config.toml
n_layer = 13
d_model = 128
n_head = 2
n_kv_head = 1
head_dim = 64
d_mlp = 320
vocab_size = 3271
activation = "swiglu"
norm = "layernorm"
norm_place = "pre"
norm_eps = 1e-05
positions = "rope"
rope_base = 10000.0
rope_fraction = 1.0
qk_norm = true
attn_scale = 0.125
bias = "none"
tie_embeddings = false
parallel_block = false
init = "uniform"
init_std_qkv = 0.0461
init_std_o = 0.00905
init_std_up = 0.0461
init_std_down = 0.00572
optimizer = "cautious_adamw"
lr = 0.00251
lr_mult_qkv = 0.7
beta1 = 0.9
beta2 = 0.99
lr_head = 0.0052
warmup_steps = 312
schedule = "wsd"
decay_fraction = 0.296
decay_shape = "linear"
final_lr_fraction = 0.1
batch_tokens = 16384
seq_len = 512
doc_mask = true
train_tokens = 90170000
steps = 5504
dataset = "wikipedia_en"
Each number is 500 + 50 x the weight over its row's rms, rounded and kept within 0 to 999. Layers, rows and columns count from 0. Numbers have three digits each. The size before them is the row's rms in percent of the matrix's.

# layer 3 attention query, 128x128, rms 0.116, rows 109-127, columns 0-127
096:418543527499536513540492492508496552454508485453535484444583527524442460584500488558531536478421424613471499535556504493505484484537495498455543587469482555511533564472500536557444337464461596351580593420427507510547466572592502438542464515444519518388530423505539420520480498498553509484454444510477550462492515506530461497559468618473508523477496511543536429554463537567559426508485
088:523527523498497446509474529432467555534492453562446550505507484514470533453439481455626533537532556454406498462550538456502491545476573456388568588492485523477474495482513377410572447539503526566551560554494520569340489453449537466507480432535480527542477582493502586482588529507585556469537554493564493543459461484408562578514555498524503537462438473486574482468517429477511412405515
084:429506491498506476455435515416500416468506499535599521503536555539436511497564502558509478446510511534435607541347446475503509448594589454494447534470554533476542545515505509450523501454542454517599568542385570429411602498499532541415514517550528558476443495499491448548540474470491465534395585537507485549395497560511476572480469474506563417467554476516577470534529441464450491482435
108:470553585512573428484497537455531539514534529437527476459525565561450498484558460568509561459462452467500528534453539505511445492506559469512494500502542591475532487535558527489513463495526493477511618429434506493522493584608457352485408483520562497382534490545537457527535547506500521578431528593429492404508460470514448525570510502503593507396642438445531456483415480533543417495496
089:617449553571484567521474447481475456463584446481462422542508463455504527451527460494417579503569533519566565491510542414494407516479495502517531479435438465522485478560478426526479513577575576582485441564541448524416494453407550540520583538592439465486497509537490506429528402605447510456440460439554556459500559479454601490485443524582547486568548478460505527487443581470464537472483
089:524440452526493567520567421544544408418507492466546565527556407415498446532471486540522425601495574470506479466552560482490414462502497539514465471557492433528477552429501555500498525522487470484424435529558470493657556498459497462530485425479584520597537492512493526526488437398529513436558519471530505499592459458506541457449460543536458575616420502525433505602457544445513514585512
124:514446521499547557515547516549598429511508542506471455509587448471553529549602533360474445510482472507582453404626582539451449466499435576445454486465550392549473562507506524513442441450527511501473384487571495531541482455479563448512549461471521485516494487485475549534410520459501515445525494420508575544503494482512508447474454598539450553495438483500468471463599622502576473572499
097:489506345481458476510554506568585533484425469472570521540563501530545546520456499445546475432509572521467564510426441481460575500417455467498514554463492490416489502491501511435524491500476543377563441538592546474548536474557573541507443391466495484475527506393584495544539502499486564548557512565503469569566466434434449431420433457496479581535533541452409577442558479552473533492536
129:519443517510517515513512525482515380477527446541506457509493472497548520448542568462563429474555557538504457500509544461448424487485466563445484506463567431542429530466488483455467507543466451587540462545526501528508518486440481547561580428497417499536412536453429543560497499498541501415486510346527518693524440511462541473470476478531487494545383560535471475502624616499528515583456
094:554558576571441483532526473488550494467548537564496385567495476564403558567488534498407475468483526480443490421497450427508538512493557516506467489488542432521521567504518489525436361440478545480519514480697450475480427524490532576554537464474445442521440591427514449533509464405509471499508460452516509559471476532556547437517517498537506466488593470521544534363532520560482541548487
098:561515455526542548451433433491513581493424575426509471516490533518477448426530538437454392439469524485465547492411535439512594420562433524522483505475550516555546434551585555476517498408561471519448440532478514533625516446530431592478430363548553529500486553454517529489511462459526578543526504543562505543515464526469506499406535503423560518483533429522501538545581485422433562526458
084:465492571530515510579556478534406473471398437425498493474566507443505529561441556520525496476470524467416533483428545468459529486513485492479600521529469516589584496528557419394449484482435578441464477461530481480513439496522445545582397554480605477529486506407491486515471549524506567517598574546515539564551514462528507437487595481370448487588472465450483532416543488464545582521538
103:624515566495527529496512465554580474479615490506448479509489462508453521406543589566430504485504623517549486384515498450520530459432538528495428453547611483549380580491470520476464471486530593550452529475482498510584493520528525501465539409563482461559492555512449497448508479429511443473579461413477470567472417510419472465447471491561541543499437492477434506505501508439515533565384
162:535511533478575465500483500509389597507529481470499528481437503549451538467461479560517571417460520542441509577418504466530462512473590458529546485527397642485573424537560449487379510450464492479495577490458525485501472558509415527498464476553515527448553487509560478455557512530441466546460441568523542431494606516478474529465482399433534505421525502455570550480445368599477525470456
116:455503456470521445464551596490588487543434515394557534473605503484506501569556513492459428601519418523483501476515442429427507503470455426497578457495498506426485496514528542519475557525456459413460585427503571432486545542557570455440408494449526545468534515533590436468554487423507427565460516598498450450467461531500430554555421509565539511498586490482492517489515457473419484496626
098:546531526542460618447530460523495545530512372499460461498430520520495531446540527562436483470539593529494497514385476551592525570529564504567514502559549477501508535612407524460601440477490610603489537520439444509412512447478505599497532466521423414508481491535426539483447473567528447570551516486462447521446516455517500496509503410520524446558441488508557506539429551513523486529389
089:458479432491512587596436444429467400460459538534452397597465468506463589475488547500499456562510503473536516522456566436470438529579621466547535539523506516441472481547559521529461461502483496562526609529428527507406513595485538358528483541439553512465457450499482483446457529499503462409446469496448508385551521584519568485502575411550466502518489545514561504470430520515467547487512
103:482462560534577570568483492535486461464533502510492509498494510432581561522462508487496554515513483419552485458509499540560613465460464557549587524499428462534523533494538500476473494496548565503476328474487553560483468579470519402553555505511494479468480425492426489461429552509452539491593601522559591527492485451456532517449406492477375495478428470454404432448504546567625553514467
107:497562536527383511513482541524584475521495568510566437581519544465487407454558524444443480489517435560503466461500458440509587522484416520510507457462507427531471533493462547483581572498546547479494457576554523545479521480499604542487492518492468444577400581478487452498444458347469409476521466489492436555507514503528523556572463565628411445490522534477405469523522546399454559474539